Weights of a small transformer language model.
Size: 10 layers, vocabulary 32768, 73.9M parameters.
Architecture: RMSNorm before each block, no biases in attention or MLP, untied embeddings.
Training: a variant of SOAP for these matrices, 440M tokens, 3357 steps.
Each number is 50 + 10 x the weight over the matrix's rms, rounded and kept within 0 to 99. Layers, rows and columns count from 0.

# layer 7 attention value, 896x576, rms 0.0957, rows 510-511, columns 0-95
46 60 48 43 43 40 50 40 47 54 57 48 55 59 41 62 49 60 55 43 63 56 42 52 51 47 48 48 53 37 45 39 42 64 53 53 50 61 53 53 59 56 48 55 47 52 34 39 43 39 51 43 51 57 48 61 42 47 63 55 60 47 63 40 60 56 54 64 54 37 43 57 37 63 55 43 55 46 39 42 48 52 55 37 46 54 47 45 53 50 43 44 60 46 46 50
65 63 39 51 53 58 53 29 40 54 38 54 40 43 53 49 58 51 44 50 46 56 55 60 39 45 41 44 61 64 42 47 50 47 51 70 53 61 56 51 45 44 50 63 53 65 84 43 52 44 51 38 55 67 42 48 52 51 57 42 55 45 60 58 53 59 36 45 43 41 53 46 64 52 45 60 67 43 60 46 48 61 44 44 52 43 49 61 39 35 41 48 70 61 43 45
# layer 7 attention output (transposed), 896x576, rms 0.0852, rows 510-511, columns 0-95
56 55 53 76 49 36 53 55 63 49 62 33 49 64 48 41 51 57 60 49 31 44 42 34 66 37 47 49 37 46 42 65 45 60 51 48 50 51 48 52 57 54 53 51 44 55 54 55 59 44 53 53 50 52 54 56 57 44 40 56 57 43 43 49 55 45 43 33 42 39 52 50 62 63 62 35 48 61 56 42 42 38 56 36 38 48 41 49 42 60 43 50 54 38 53 62
40 38 68 48 50 53 54 36 64 57 21 50 28 48 47 53 45 44 50 27 45 62 47 43 30 66 51 57 51 48 42 51 44 62 44 44 41 30 39 63 51 45 53 53 63 53 45 41 54 48 58 63 56 59 47 62 50 55 46 53 63 60 56 44 55 44 50 57 39 38 50 56 54 56 61 64 70 56 50 45 37 50 49 36 43 37 53 54 47 40 44 30 32 57 56 47
# layer 7 attention query, 896x576, rms 0.068, rows 512-546, columns 0-95
34 34 60 49 37 42 54 43 53 51 46 58 44 44 41 43 42 50 42 47 56 37 56 56 62 37 46 42 62 68 57 51 32 49 60 55 45 61 54 46 48 64 58 50 45 42 71 50 52 28 51 67 52 40 48 62 48 45 47 48 55 61 30 50 76 47 59 43 54 42 59 54 50 58 50 53 62 47 50 46 43 65 66 30 53 63 55 46 54 49 51 49 52 40 36 60
46 46 56 47 50 47 45 43 42 65 52 31 43 46 57 63 56 50 55 52 67 39 53 36 36 58 44 36 38 49 50 58 45 55 52 39 62 26 51 55 55 47 54 46 43 49 53 61 62 44 38 49 50 49 64 41 48 51 52 53 43 53 55 52 48 56 60 54 54 43 52 52 65 59 68 50 53 54 40 55 70 35 42 62 53 42 37 63 48 52 54 47 47 52 64 64
47 54 59 29 41 51 51 33 55 42 55 47 38 55 43 55 58 41 52 48 43 60 48 68 61 64 51 47 40 43 60 60 50 44 61 49 46 48 51 49 53 54 45 43 49 52 49 60 54 64 41 67 58 53 59 57 36 55 53 51 41 60 54 61 43 45 37 45 54 52 46 50 47 63 70 31 37 43 54 59 45 51 52 52 67 60 49 48 60 46 53 55 46 50 34 38
48 59 53 47 37 57 47 66 36 46 46 62 45 47 58 50 44 53 56 55 49 36 52 60 46 46 49 41 39 44 54 44 56 51 38 63 47 64 69 54 50 56 53 48 51 51 57 54 55 73 46 49 43 54 49 53 63 50 54 45 44 43 53 36 34 36 50 46 31 57 45 54 46 42 36 49 57 37 48 52 52 31 54 52 33 62 64 61 71 49 61 64 55 56 33 47
56 42 48 39 39 59 31 56 38 47 44 34 46 36 50 52 60 61 47 54 41 52 49 59 60 59 62 39 46 53 64 61 51 59 41 45 42 61 55 48 44 43 51 33 54 43 53 35 45 57 57 49 55 43 52 71 66 44 43 30 58 41 53 69 44 71 54 40 54 76 41 47 42 38 42 54 58 54 41 55 49 47 47 50 43 55 65 42 50 54 52 60 51 40 41 59
70 44 44 57 40 55 61 44 42 62 71 54 45 56 56 53 65 60 50 53 47 57 54 65 37 56 47 40 59 57 42 55 49 48 46 45 48 53 46 47 45 56 49 50 52 53 50 52 46 22 69 59 51 52 41 57 46 48 45 47 58 56 59 56 47 63 61 65 36 51 54 46 78 55 51 38 68 42 38 66 51 48 32 41 36 42 48 45 39 63 61 46 57 57 53 63
56 47 43 31 63 47 39 56 52 45 46 34 45 47 48 56 52 42 60 61 33 49 71 30 38 52 59 41 57 43 45 53 58 66 40 56 33 50 46 55 69 68 56 58 53 39 57 41 56 38 36 65 49 71 39 58 61 56 66 45 63 60 55 34 66 52 67 62 63 58 61 60 38 51 52 45 45 55 42 36 60 57 56 59 53 46 50 62 42 37 53 42 51 57 64 56
63 54 43 42 45 42 34 50 48 56 59 51 43 62 61 61 51 46 38 51 61 39 47 45 50 56 58 45 48 30 48 56 52 69 51 49 62 49 52 60 42 37 50 40 49 49 49 57 45 58 47 40 51 60 62 59 41 52 68 56 38 50 32 33 48 59 43 49 57 37 57 49 58 45 44 53 59 44 59 61 50 47 47 59 46 45 56 52 37 48 50 56 57 56 50 66
59 46 32 54 62 64 58 56 43 45 42 35 63 63 66 41 55 35 43 43 34 46 48 51 59 47 54 40 57 46 53 55 52 53 46 53 47 28 53 56 46 61 55 51 56 53 57 52 37 42 50 59 54 62 60 51 40 62 55 59 52 49 37 54 57 37 44 59 40 40 46 57 54 64 42 55 53 52 34 55 56 38 61 40 58 66 51 60 42 53 36 46 48 34 49 40
54 69 39 42 47 42 42 55 47 65 44 39 54 47 50 41 51 49 29 59 59 64 56 57 41 51 40 52 59 31 37 48 56 51 45 69 44 60 53 61 45 60 62 56 59 47 62 37 50 70 36 40 66 52 55 49 32 39 57 52 78 36 37 33 52 47 35 42 49 35 47 60 69 41 49 46 59 49 37 52 57 79 53 55 65 35 49 55 37 62 47 69 51 53 47 66
44 50 58 65 44 41 41 44 39 40 37 37 64 53 62 57 34 61 39 52 61 28 53 54 41 50 23 55 55 43 71 58 55 55 63 55 58 49 52 64 51 54 33 52 52 58 51 57 29 54 62 61 54 55 52 64 63 45 65 58 65 47 35 35 29 50 51 35 41 42 45 32 50 46 57 44 53 34 65 58 63 58 33 66 60 58 42 56 43 41 50 49 54 61 48 49
60 44 56 53 45 63 48 62 65 38 61 45 55 65 51 31 54 48 59 42 56 41 48 36 38 56 30 46 57 49 46 45 28 55 50 38 38 54 58 44 48 61 59 49 54 46 57 47 53 54 42 53 63 46 53 39 62 38 50 25 50 47 57 35 49 41 42 33 40 38 40 41 44 47 40 49 56 41 32 41 36 58 48 35 53 48 60 48 56 51 39 54 37 39 37 40
47 51 39 43 35 51 35 57 39 66 53 58 58 47 42 39 55 61 49 48 43 39 30 37 52 67 39 50 46 49 48 50 30 47 40 43 46 58 47 50 54 59 53 44 60 38 43 40 59 45 48 57 49 63 48 46 37 50 44 39 55 61 73 32 49 50 38 53 59 50 54 43 65 42 42 59 49 37 46 52 38 48 54 50 45 42 34 52 54 40 63 49 52 48 34 48
44 29 42 71 52 60 41 53 53 37 52 45 60 44 57 63 51 37 48 61 56 39 50 48 51 51 42 43 45 43 54 47 42 62 63 48 45 62 49 57 54 36 30 54 48 36 51 50 43 43 53 61 47 51 67 62 48 49 39 45 29 52 51 45 56 60 56 47 42 45 41 49 30 33 49 47 37 38 57 50 52 41 55 38 44 52 52 59 48 51 70 46 65 53 31 38
45 51 66 66 54 46 49 54 53 48 37 64 68 33 57 54 47 45 60 68 45 68 33 55 54 28 45 33 57 49 57 53 48 54 48 50 46 57 57 40 33 50 62 37 59 42 51 50 35 63 36 54 42 45 25 45 53 61 38 50 50 60 74 30 62 61 44 50 48 44 49 52 48 55 46 44 47 53 41 47 48 43 55 52 27 55 40 53 71 61 33 68 46 60 46 62
56 44 43 54 55 46 57 49 58 40 45 38 48 66 53 57 42 59 68 54 44 41 46 51 55 56 49 60 45 46 42 47 59 43 55 43 59 43 38 34 62 47 44 53 54 59 48 54 59 44 54 34 54 49 67 55 33 57 64 58 53 53 54 54 42 38 43 33 59 38 57 39 41 49 52 34 41 54 58 62 54 58 61 46 67 69 46 53 50 49 56 43 54 58 47 50
57 56 41 50 51 48 63 58 53 49 50 58 51 49 45 65 41 41 56 55 30 49 62 41 40 75 47 59 55 50 56 64 35 44 45 50 52 61 49 50 83 57 47 41 55 39 48 40 62 63 36 41 47 44 52 48 57 21 47 59 39 45 65 50 49 57 55 48 45 39 74 58 37 49 45 54 47 50 55 62 66 60 44 55 54 52 38 49 34 50 69 50 45 27 63 50
57 43 46 48 61 56 66 66 45 67 46 50 61 50 60 43 58 42 51 50 55 63 62 40 51 55 43 58 67 63 49 35 50 35 79 53 45 54 74 59 42 33 36 58 49 58 45 55 40 64 55 57 58 45 31 56 51 38 62 37 60 49 49 51 42 39 55 43 45 50 49 56 53 73 57 48 64 52 45 50 44 61 54 56 55 52 52 46 35 41 49 39 26 59 68 53
62 63 64 50 41 45 66 56 47 56 50 66 64 43 43 45 62 43 53 51 37 64 32 69 45 45 64 56 61 61 43 37 38 49 84 41 45 36 50 40 61 55 55 45 63 33 33 48 48 42 44 53 48 46 50 42 38 43 51 43 41 54 52 53 57 55 63 50 50 45 54 60 46 52 48 42 46 61 42 53 59 58 61 52 36 54 42 26 51 57 41 79 47 46 64 53
53 61 24 59 55 53 49 59 64 31 46 56 47 62 52 42 59 22 68 53 46 47 49 52 39 58 64 51 47 55 34 50 39 54 45 57 62 52 31 58 53 63 37 46 43 47 63 45 60 41 47 42 51 35 67 57 43 20 34 46 33 48 36 47 41 47 40 54 53 42 65 44 46 43 66 59 63 46 57 51 47 34 52 50 36 24 61 55 54 29 39 60 44 47 36 58
50 55 47 37 46 47 34 38 45 68 46 43 52 51 59 57 44 51 47 42 67 43 35 33 32 54 57 45 35 55 48 56 56 48 53 51 58 49 44 73 64 65 71 49 52 53 50 53 46 57 49 41 48 45 60 54 51 54 51 42 49 58 38 36 56 46 40 44 55 62 57 57 51 50 35 49 58 52 42 59 51 57 63 62 44 56 47 47 55 48 43 38 49 63 61 44
41 43 37 43 42 47 49 62 55 66 44 44 24 65 70 45 39 46 65 59 55 60 39 62 54 44 38 60 55 61 51 64 58 59 25 51 53 57 42 42 42 40 44 59 61 49 50 50 57 45 61 64 44 53 51 50 44 64 35 35 38 43 59 50 53 57 74 51 60 52 59 40 47 46 36 42 52 28 41 65 46 66 42 54 41 44 40 46 59 53 62 42 55 64 63 37
42 49 43 58 31 60 52 42 63 48 25 47 57 46 59 47 64 50 25 54 48 45 41 53 42 49 44 47 58 33 61 70 62 49 37 35 56 51 48 32 44 46 45 42 52 47 45 60 63 62 66 36 41 50 42 57 36 59 35 56 42 49 42 52 33 42 37 52 60 71 42 62 53 58 51 54 43 57 35 66 40 40 36 42 55 48 66 47 55 37 53 49 55 63 43 43
40 59 40 38 37 41 55 56 42 20 44 50 69 47 61 44 53 33 38 67 68 54 29 45 40 46 44 50 54 37 59 47 54 44 47 51 55 61 34 49 56 45 66 65 55 54 26 42 49 63 53 52 38 61 30 55 52 41 50 58 48 37 45 53 54 48 67 58 61 43 44 57 43 37 53 49 33 36 52 49 49 60 48 48 51 29 56 47 66 46 48 52 55 60 34 54
41 48 65 68 57 44 56 39 56 52 70 48 51 54 43 52 40 58 42 60 29 42 47 38 44 44 50 48 42 47 50 43 49 53 54 49 43 67 31 39 57 43 39 46 37 44 45 44 50 54 54 44 42 53 45 37 45 54 58 58 50 45 53 59 52 59 53 63 45 51 55 39 47 45 50 47 48 51 48 48 45 60 46 48 51 52 33 43 28 54 48 52 59 38 41 61
67 50 59 47 37 56 49 41 39 46 51 42 37 41 56 54 41 52 44 40 58 56 56 47 50 42 36 60 41 40 60 49 33 55 68 42 42 63 48 33 51 64 48 52 45 53 41 53 54 63 49 56 44 76 60 58 33 63 49 51 64 61 48 42 65 52 52 59 47 38 56 33 57 43 45 44 46 65 38 62 29 61 64 66 36 47 48 46 50 38 65 38 47 61 38 59
31 71 55 46 45 51 50 47 73 55 42 49 42 26 49 63 39 60 41 45 35 55 42 44 51 44 55 45 49 48 40 52 51 51 37 52 53 54 53 40 53 58 55 66 53 44 45 23 56 66 51 49 48 52 51 45 47 58 47 40 51 44 51 48 56 61 52 52 51 55 44 59 37 41 58 52 55 64 27 41 37 61 43 51 58 45 27 58 45 27 40 51 37 58 43 53
51 66 47 27 41 49 64 37 43 38 56 45 44 58 52 60 55 50 56 41 52 42 59 54 64 39 53 42 45 58 68 62 46 51 60 50 57 38 57 37 61 64 56 60 59 49 45 25 44 44 49 49 49 38 46 37 63 45 66 51 34 59 56 53 51 57 45 48 52 63 49 51 28 65 42 74 57 47 41 47 52 44 45 32 55 59 46 57 53 34 29 45 39 55 49 54
44 48 54 47 38 67 58 53 40 47 49 55 44 55 49 66 40 33 58 43 53 45 53 38 40 30 46 59 48 51 53 53 78 48 59 53 47 56 60 64 52 50 48 61 55 70 63 45 33 41 38 56 47 63 58 57 34 63 39 36 48 59 54 54 47 52 54 51 51 64 60 64 56 50 66 40 69 61 42 41 46 41 66 52 40 39 59 41 60 44 46 36 77 45 55 45
53 42 37 37 71 42 52 32 54 51 52 49 72 50 48 54 58 46 31 36 59 47 63 56 52 61 45 52 48 60 62 53 45 37 55 42 42 60 41 67 37 55 66 45 46 57 53 66 42 49 48 51 43 58 59 72 43 43 52 49 42 44 61 42 71 42 61 34 46 56 63 50 41 57 39 46 55 47 70 49 63 58 47 59 54 47 51 40 39 49 65 67 55 49 45 46
56 54 42 39 31 60 40 53 56 66 60 50 37 46 53 41 70 44 34 54 42 41 63 51 35 59 59 54 58 54 53 48 52 54 53 41 66 32 42 62 60 48 45 49 55 64 41 52 42 53 49 45 49 43 55 43 48 72 47 49 41 36 29 33 51 60 46 48 60 70 48 42 51 60 58 40 61 48 51 50 47 49 49 56 35 59 71 40 49 54 47 32 53 41 42 52
52 49 33 59 59 39 52 45 42 45 51 49 53 55 52 51 57 47 59 46 43 42 68 61 63 57 51 46 48 43 56 52 55 59 60 51 41 49 64 47 61 47 60 46 46 52 43 61 48 48 46 49 51 62 63 48 40 49 40 42 46 60 63 57 52 53 51 48 53 46 54 45 40 61 46 52 50 52 59 53 55 50 62 47 50 51 61 56 65 49 59 44 42 61 55 45
47 59 26 39 68 37 52 66 51 53 59 38 56 63 56 42 62 57 48 52 61 37 42 38 59 43 45 57 46 49 48 66 43 48 45 33 57 56 55 60 27 58 61 66 19 53 48 68 47 51 55 57 50 50 54 43 40 43 42 42 61 63 44 54 57 47 50 35 63 34 42 61 45 54 74 56 31 48 41 58 28 63 39 45 47 47 55 56 56 57 62 46 59 47 44 58
59 36 40 66 42 42 48 43 41 36 64 47 47 54 56 59 51 44 48 44 45 46 44 58 60 37 51 47 48 48 39 53 50 38 45 47 57 63 69 41 52 39 74 55 59 43 41 56 62 57 61 47 70 44 46 31 50 43 41 43 50 44 45 56 60 43 51 44 56 55 40 38 37 44 54 51 47 34 53 30 40 38 52 44 44 49 53 34 44 39 54 47 38 41 60 31
42 44 69 49 48 72 27 52 52 46 52 42 65 55 42 38 51 49 48 43 53 46 55 17 44 56 43 63 42 47 56 43 80 49 39 74 50 55 58 57 47 53 60 62 80 49 57 41 54 52 62 30 63 57 44 55 43 47 65 36 53 46 32 62 45 49 65 49 64 65 23 48 64 47 59 69 47 63 49 35 43 48 47 49 60 53 30 63 39 45 54 60 74 57 43 50
# layer 7 attention key, 896x576, rms 0.0701, rows 512-545, columns 0-95
49 62 41 52 54 56 34 46 63 37 47 57 53 65 65 67 51 43 41 47 47 47 54 46 42 62 38 57 60 38 46 58 62 51 38 52 47 60 63 58 54 58 45 62 55 49 44 56 54 44 55 63 44 42 47 55 74 47 53 34 44 50 51 46 42 50 43 56 53 49 53 51 46 45 55 51 58 54 44 38 66 63 53 38 43 51 47 58 50 46 14 47 44 49 44 62
49 53 44 49 54 37 44 52 45 70 41 53 42 46 38 47 47 53 45 54 46 49 55 44 36 50 28 57 51 41 59 59 62 34 63 53 51 35 39 44 39 59 43 51 46 47 49 42 60 25 49 47 43 50 53 39 29 49 57 44 42 54 55 59 54 55 54 43 49 52 40 52 34 47 42 49 44 27 57 31 46 50 41 54 61 56 59 47 69 35 80 35 42 39 58 50
45 62 51 44 47 61 53 54 63 54 43 50 48 40 56 62 52 68 44 48 60 61 49 34 46 58 32 40 39 66 37 62 50 54 45 52 48 55 52 54 43 48 54 47 49 44 46 43 47 48 41 29 51 36 42 54 72 42 34 34 57 49 40 55 48 56 41 50 50 66 48 40 45 55 58 54 65 50 58 47 59 47 44 48 40 35 44 59 38 47 58 53 42 36 67 52
49 57 57 56 36 55 43 54 56 61 64 55 35 56 41 34 58 44 53 45 51 46 41 59 63 49 45 46 55 58 58 50 54 70 32 57 54 43 46 36 44 48 53 50 55 72 36 48 52 46 47 50 53 48 58 52 47 48 36 40 51 53 52 63 42 41 57 56 49 50 57 46 53 51 48 52 50 51 36 68 41 51 40 48 43 47 51 35 59 26 51 53 40 55 41 55
51 57 40 50 63 43 59 41 22 55 59 58 50 45 46 54 45 60 58 49 52 48 47 43 52 55 43 59 33 54 56 53 48 61 64 66 57 46 31 50 54 55 39 38 65 43 52 48 37 60 50 69 58 65 42 48 42 52 46 42 32 64 47 68 52 31 52 48 51 45 66 43 58 48 66 49 48 49 55 67 62 43 60 56 52 51 48 47 55 60 42 39 43 48 45 47
62 66 40 56 51 55 42 60 47 45 53 54 62 58 44 20 57 33 24 62 53 34 48 53 54 44 33 43 50 35 52 43 33 50 54 56 44 48 55 48 45 38 40 42 46 55 42 29 49 40 42 51 49 45 66 41 38 48 61 47 52 57 41 51 32 51 57 66 38 76 47 39 42 46 44 49 43 47 50 44 51 46 43 49 57 54 55 58 43 43 41 51 43 48 57 41
58 56 32 52 59 50 47 35 52 52 51 57 45 66 42 49 80 51 59 50 61 54 56 37 48 44 51 54 64 48 45 47 37 56 53 59 53 45 35 49 57 59 53 45 46 53 40 55 42 41 42 45 68 47 66 50 35 55 39 52 57 48 39 47 52 60 52 52 44 50 54 48 53 47 54 48 43 49 39 58 34 51 35 35 35 50 63 45 34 48 56 43 42 45 44 54
54 47 55 44 49 44 38 31 52 38 55 64 46 50 46 51 44 42 47 40 55 54 47 43 37 48 43 57 49 46 68 52 62 57 47 44 47 40 47 54 58 53 55 51 54 60 47 52 57 48 69 51 33 64 50 45 45 51 66 53 48 41 52 39 67 26 51 62 46 47 52 66 53 48 54 55 44 60 49 71 48 36 66 62 54 65 42 41 40 57 40 45 51 55 61 57
51 52 53 43 68 39 68 56 60 33 55 74 47 53 49 35 47 43 41 54 32 65 52 64 49 33 50 41 45 56 58 66 49 45 84 40 52 27 54 54 63 52 27 44 46 56 44 46 46 49 49 63 53 70 40 60 46 70 51 50 44 59 60 55 51 36 40 63 52 41 47 54 40 53 33 46 58 70 51 61 44 53 50 54 55 32 39 48 54 59 57 40 53 47 44 67
49 45 49 56 62 47 39 49 53 26 46 46 46 37 56 59 51 51 56 42 57 56 60 59 53 60 63 62 33 51 20 50 58 39 90 52 49 52 41 61 43 40 63 58 34 63 48 64 27 51 48 56 49 45 57 33 52 29 54 50 60 53 52 51 46 23 43 62 30 26 42 54 52 54 61 35 38 51 56 64 51 40 43 54 57 58 40 56 62 72 56 56 52 57 47 43
50 43 49 54 54 30 57 38 50 51 43 38 53 68 62 68 53 42 40 39 31 44 66 48 56 58 33 53 34 53 35 54 51 62 39 25 55 60 71 42 60 61 53 36 37 49 52 51 67 52 57 60 53 37 45 62 54 48 69 56 45 45 52 36 51 53 58 56 38 46 48 59 59 53 59 45 68 46 52 49 54 43 62 59 44 38 44 49 46 31 56 43 48 54 52 53
28 52 59 56 51 47 64 59 58 52 24 63 57 42 63 58 55 46 55 57 62 36 60 47 33 59 35 38 44 58 56 52 47 43 44 62 42 38 48 37 59 73 62 51 52 51 51 56 38 36 60 35 46 47 60 55 66 46 47 41 43 52 48 61 74 53 52 47 52 65 65 49 45 61 65 53 62 53 51 45 46 54 39 39 61 47 63 52 49 60 34 52 43 43 51 47
39 69 47 40 37 27 47 51 67 59 48 49 36 51 60 44 59 48 47 48 66 40 55 24 51 54 44 52 43 53 57 61 50 44 46 56 45 58 57 42 50 49 54 42 49 45 52 37 69 41 53 45 52 56 62 58 49 44 53 44 47 59 43 44 61 49 36 58 44 50 53 61 68 59 60 40 49 49 62 47 47 37 63 48 32 43 43 43 41 44 59 65 64 53 55 64
50 50 41 47 52 48 57 54 45 61 60 54 51 39 51 57 47 37 52 46 44 34 51 56 58 56 46 48 45 63 66 45 60 55 51 39 37 59 42 35 58 42 42 46 31 53 50 41 49 39 47 55 44 47 58 38 37 34 41 46 58 58 71 37 47 53 58 48 53 43 65 50 66 52 57 44 48 54 54 49 37 56 48 42 69 49 45 50 53 49 50 67 55 49 43 38
34 55 51 64 57 53 58 47 36 51 67 51 36 53 56 52 55 43 49 53 44 38 62 54 51 45 47 33 44 39 57 69 66 53 47 32 53 63 46 58 39 56 57 49 44 52 37 32 32 67 45 49 50 38 46 43 64 53 49 33 51 49 47 50 61 63 48 52 35 50 44 65 58 60 51 37 51 61 32 53 64 55 44 54 34 41 44 46 40 42 34 58 63 43 45 75
55 30 56 65 52 56 65 51 44 54 53 46 45 57 42 40 49 60 52 49 60 49 56 49 39 38 57 67 45 41 50 63 50 58 53 52 59 53 56 32 60 48 54 53 47 37 52 42 50 60 55 43 48 66 44 42 43 58 49 38 34 48 34 54 35 29 43 46 57 41 55 62 52 53 61 29 46 33 36 44 60 51 57 63 67 55 41 47 50 43 56 48 61 42 58 64
39 47 36 47 53 36 39 61 60 66 43 54 41 46 40 54 35 52 52 42 50 46 55 40 48 50 59 49 52 31 48 70 32 40 43 43 53 71 44 47 60 50 26 47 55 60 52 57 48 54 47 48 57 51 65 58 53 32 59 54 47 58 52 43 43 70 46 46 55 41 35 71 49 47 35 44 62 50 60 54 56 41 48 70 42 51 53 42 48 50 71 64 53 40 43 52
60 49 58 44 48 39 55 59 45 77 42 42 59 74 35 50 64 42 59 62 46 49 37 51 34 50 46 47 46 59 51 35 63 41 49 48 55 71 51 56 44 39 65 35 53 62 54 53 43 49 47 50 64 42 43 53 45 38 35 67 40 54 60 46 54 47 45 70 31 43 59 52 50 59 58 56 67 39 61 43 51 44 56 53 56 64 56 57 34 38 61 48 38 46 58 53
39 54 51 56 52 67 78 36 59 34 53 52 65 43 61 60 57 43 45 50 63 61 46 60 37 39 60 62 65 54 46 54 39 59 68 45 45 53 52 55 66 44 51 59 53 38 59 49 46 42 47 68 47 56 53 39 70 50 35 36 51 68 38 44 42 57 53 45 55 69 51 69 34 49 56 53 53 46 53 59 43 61 55 57 34 43 41 53 54 53 43 47 54 23 58 52
61 37 47 47 26 55 59 59 42 59 45 62 22 45 58 54 62 55 43 56 59 50 39 40 45 66 71 34 61 57 61 45 42 54 60 47 52 48 40 45 55 40 18 46 48 31 47 37 49 37 53 37 73 42 41 59 60 54 49 60 56 58 33 58 63 44 44 45 44 66 44 53 47 44 54 42 46 49 57 58 45 38 57 52 55 68 45 50 60 46 52 53 69 54 55 64
39 39 44 42 57 69 37 57 50 68 43 49 60 41 55 52 56 47 39 30 33 44 56 52 50 45 58 50 27 35 63 58 61 64 43 29 67 29 25 62 55 65 59 51 55 41 59 58 41 55 61 61 62 50 60 50 62 52 52 44 51 55 43 49 53 46 44 54 26 55 43 44 55 60 58 47 64 38 45 52 42 46 56 71 73 51 64 45 36 52 52 63 50 56 53 57
54 51 45 31 38 47 61 55 65 24 35 22 52 46 57 56 54 39 43 51 40 60 61 59 37 72 55 53 54 47 55 56 62 57 52 43 58 66 73 57 55 50 64 39 36 56 47 37 45 37 57 75 47 40 55 54 46 45 53 50 40 47 53 46 59 43 63 44 50 53 63 29 41 45 59 57 48 38 54 58 54 74 57 31 43 40 55 47 46 39 46 54 65 54 64 39
62 63 19 62 55 53 60 37 49 50 49 46 43 53 54 59 60 67 48 64 50 51 47 31 67 51 39 41 41 56 52 57 59 53 43 48 47 59 59 49 45 56 54 46 67 57 22 34 59 48 47 44 35 40 46 55 36 52 58 57 34 56 56 45 51 43 42 51 49 59 39 62 50 43 47 63 34 45 31 44 39 40 70 42 60 62 59 54 55 31 41 49 69 44 45 60
53 56 37 48 53 53 42 57 56 27 38 45 47 35 36 44 27 49 45 45 44 51 42 57 51 45 59 62 57 34 56 40 36 58 49 58 60 53 34 64 35 46 42 52 46 57 56 64 52 51 51 48 41 42 59 46 74 31 45 44 48 35 43 38 56 53 50 59 54 46 46 57 40 36 37 63 38 42 42 46 42 58 44 62 79 51 41 47 50 52 48 51 56 34 53 47
58 49 38 46 62 42 58 49 35 52 60 47 41 59 49 46 52 57 66 73 44 50 46 41 52 52 51 38 51 27 46 50 45 52 71 66 39 60 52 59 57 46 56 37 38 67 50 66 52 46 51 56 43 58 47 46 40 58 42 56 62 49 60 53 47 52 49 43 58 40 50 56 52 42 51 42 46 59 57 55 50 57 39 56 51 45 54 67 41 53 48 56 62 45 46 42
60 52 48 51 40 53 58 50 64 45 31 56 47 53 32 49 59 56 46 47 26 54 58 55 45 34 50 61 47 68 47 57 44 38 48 57 56 61 54 36 51 60 60 60 53 53 42 53 62 60 54 56 50 47 63 54 43 43 53 60 54 38 48 30 46 77 52 54 42 49 32 53 44 52 53 49 55 59 41 50 30 55 45 38 44 43 56 41 49 34 72 57 53 38 55 45
53 75 48 31 48 59 48 46 61 51 55 60 39 49 43 61 49 61 61 41 39 61 62 50 68 21 59 65 32 34 40 67 53 67 45 40 55 50 59 23 59 60 55 63 65 34 34 44 62 45 45 45 49 41 40 42 41 54 45 36 52 70 46 52 55 64 55 52 71 45 44 55 49 59 54 42 64 71 33 40 43 42 43 63 41 39 66 44 56 66 56 65 44 57 43 58
39 50 56 32 58 54 44 49 64 37 58 44 54 44 59 57 39 57 34 31 64 36 42 59 60 57 34 63 48 46 51 44 56 51 67 53 57 40 41 56 52 46 41 59 64 47 44 48 60 43 64 45 67 53 67 77 52 63 49 41 24 51 59 49 41 29 62 65 40 49 44 62 49 72 70 46 54 58 34 51 57 53 62 48 33 57 46 61 45 47 63 69 30 48 58 46
51 42 33 34 56 58 63 38 39 38 39 45 53 42 58 55 50 35 66 62 50 35 53 25 35 55 52 47 49 41 40 21 60 51 49 57 49 53 56 38 49 40 49 37 68 62 50 55 33 37 32 51 41 76 50 41 61 47 45 57 35 51 61 50 35 43 43 39 53 54 75 71 48 47 45 51 48 62 65 38 54 49 54 50 46 49 58 68 45 50 53 47 47 46 52 42
54 54 57 39 55 51 51 33 48 50 55 62 55 40 43 40 47 55 59 47 51 52 50 50 61 71 62 37 63 72 42 55 51 61 59 47 40 44 51 67 62 49 51 58 28 45 20 45 53 62 60 36 51 43 53 79 32 41 41 43 38 58 55 47 59 58 48 54 45 75 71 53 68 50 57 45 63 56 56 39 56 40 58 53 63 62 37 52 45 40 44 68 50 43 44 45
66 50 33 65 46 49 57 40 50 52 58 43 59 70 55 41 61 54 54 49 57 31 57 42 43 63 43 50 59 56 57 29 33 61 64 35 54 49 65 51 61 57 52 55 51 57 40 36 29 46 50 78 31 48 37 45 60 71 50 45 60 40 51 54 55 45 52 41 56 51 44 54 46 39 50 38 49 52 66 53 45 53 53 51 53 73 63 58 52 36 39 46 51 56 68 58
47 48 41 45 69 38 41 34 54 50 51 37 57 43 45 59 53 47 40 41 51 43 54 54 47 53 52 47 36 43 61 51 56 51 60 55 38 53 54 42 46 31 61 46 51 58 69 45 43 57 55 50 49 51 51 25 57 72 55 55 48 57 58 53 51 47 47 32 39 45 50 25 43 49 48 39 41 59 58 53 30 46 55 57 58 51 55 48 44 57 47 48 51 56 49 51
60 34 66 41 55 43 50 63 40 78 39 45 59 59 47 44 56 64 52 48 58 47 37 56 33 29 55 63 38 69 55 52 40 64 46 49 33 46 48 53 46 43 46 58 44 45 42 46 52 35 51 47 53 63 49 50 31 41 48 47 53 49 35 46 42 36 54 53 49 54 56 49 48 59 68 40 37 41 45 48 27 69 57 42 40 46 45 60 59 59 47 57 57 56 70 43
42 50 44 56 38 50 79 43 59 49 50 41 60 52 58 41 60 52 59 27 40 61 43 43 57 40 43 58 51 43 51 35 47 35 44 60 54 56 50 68 56 52 53 64 47 48 48 49 44 38 64 48 46 48 59 38 46 44 50 26 51 30 49 56 47 28 49 36 51 68 53 45 44 46 52 53 53 49 38 39 46 34 59 39 34 55 54 29 56 35 73 57 55 46 46 55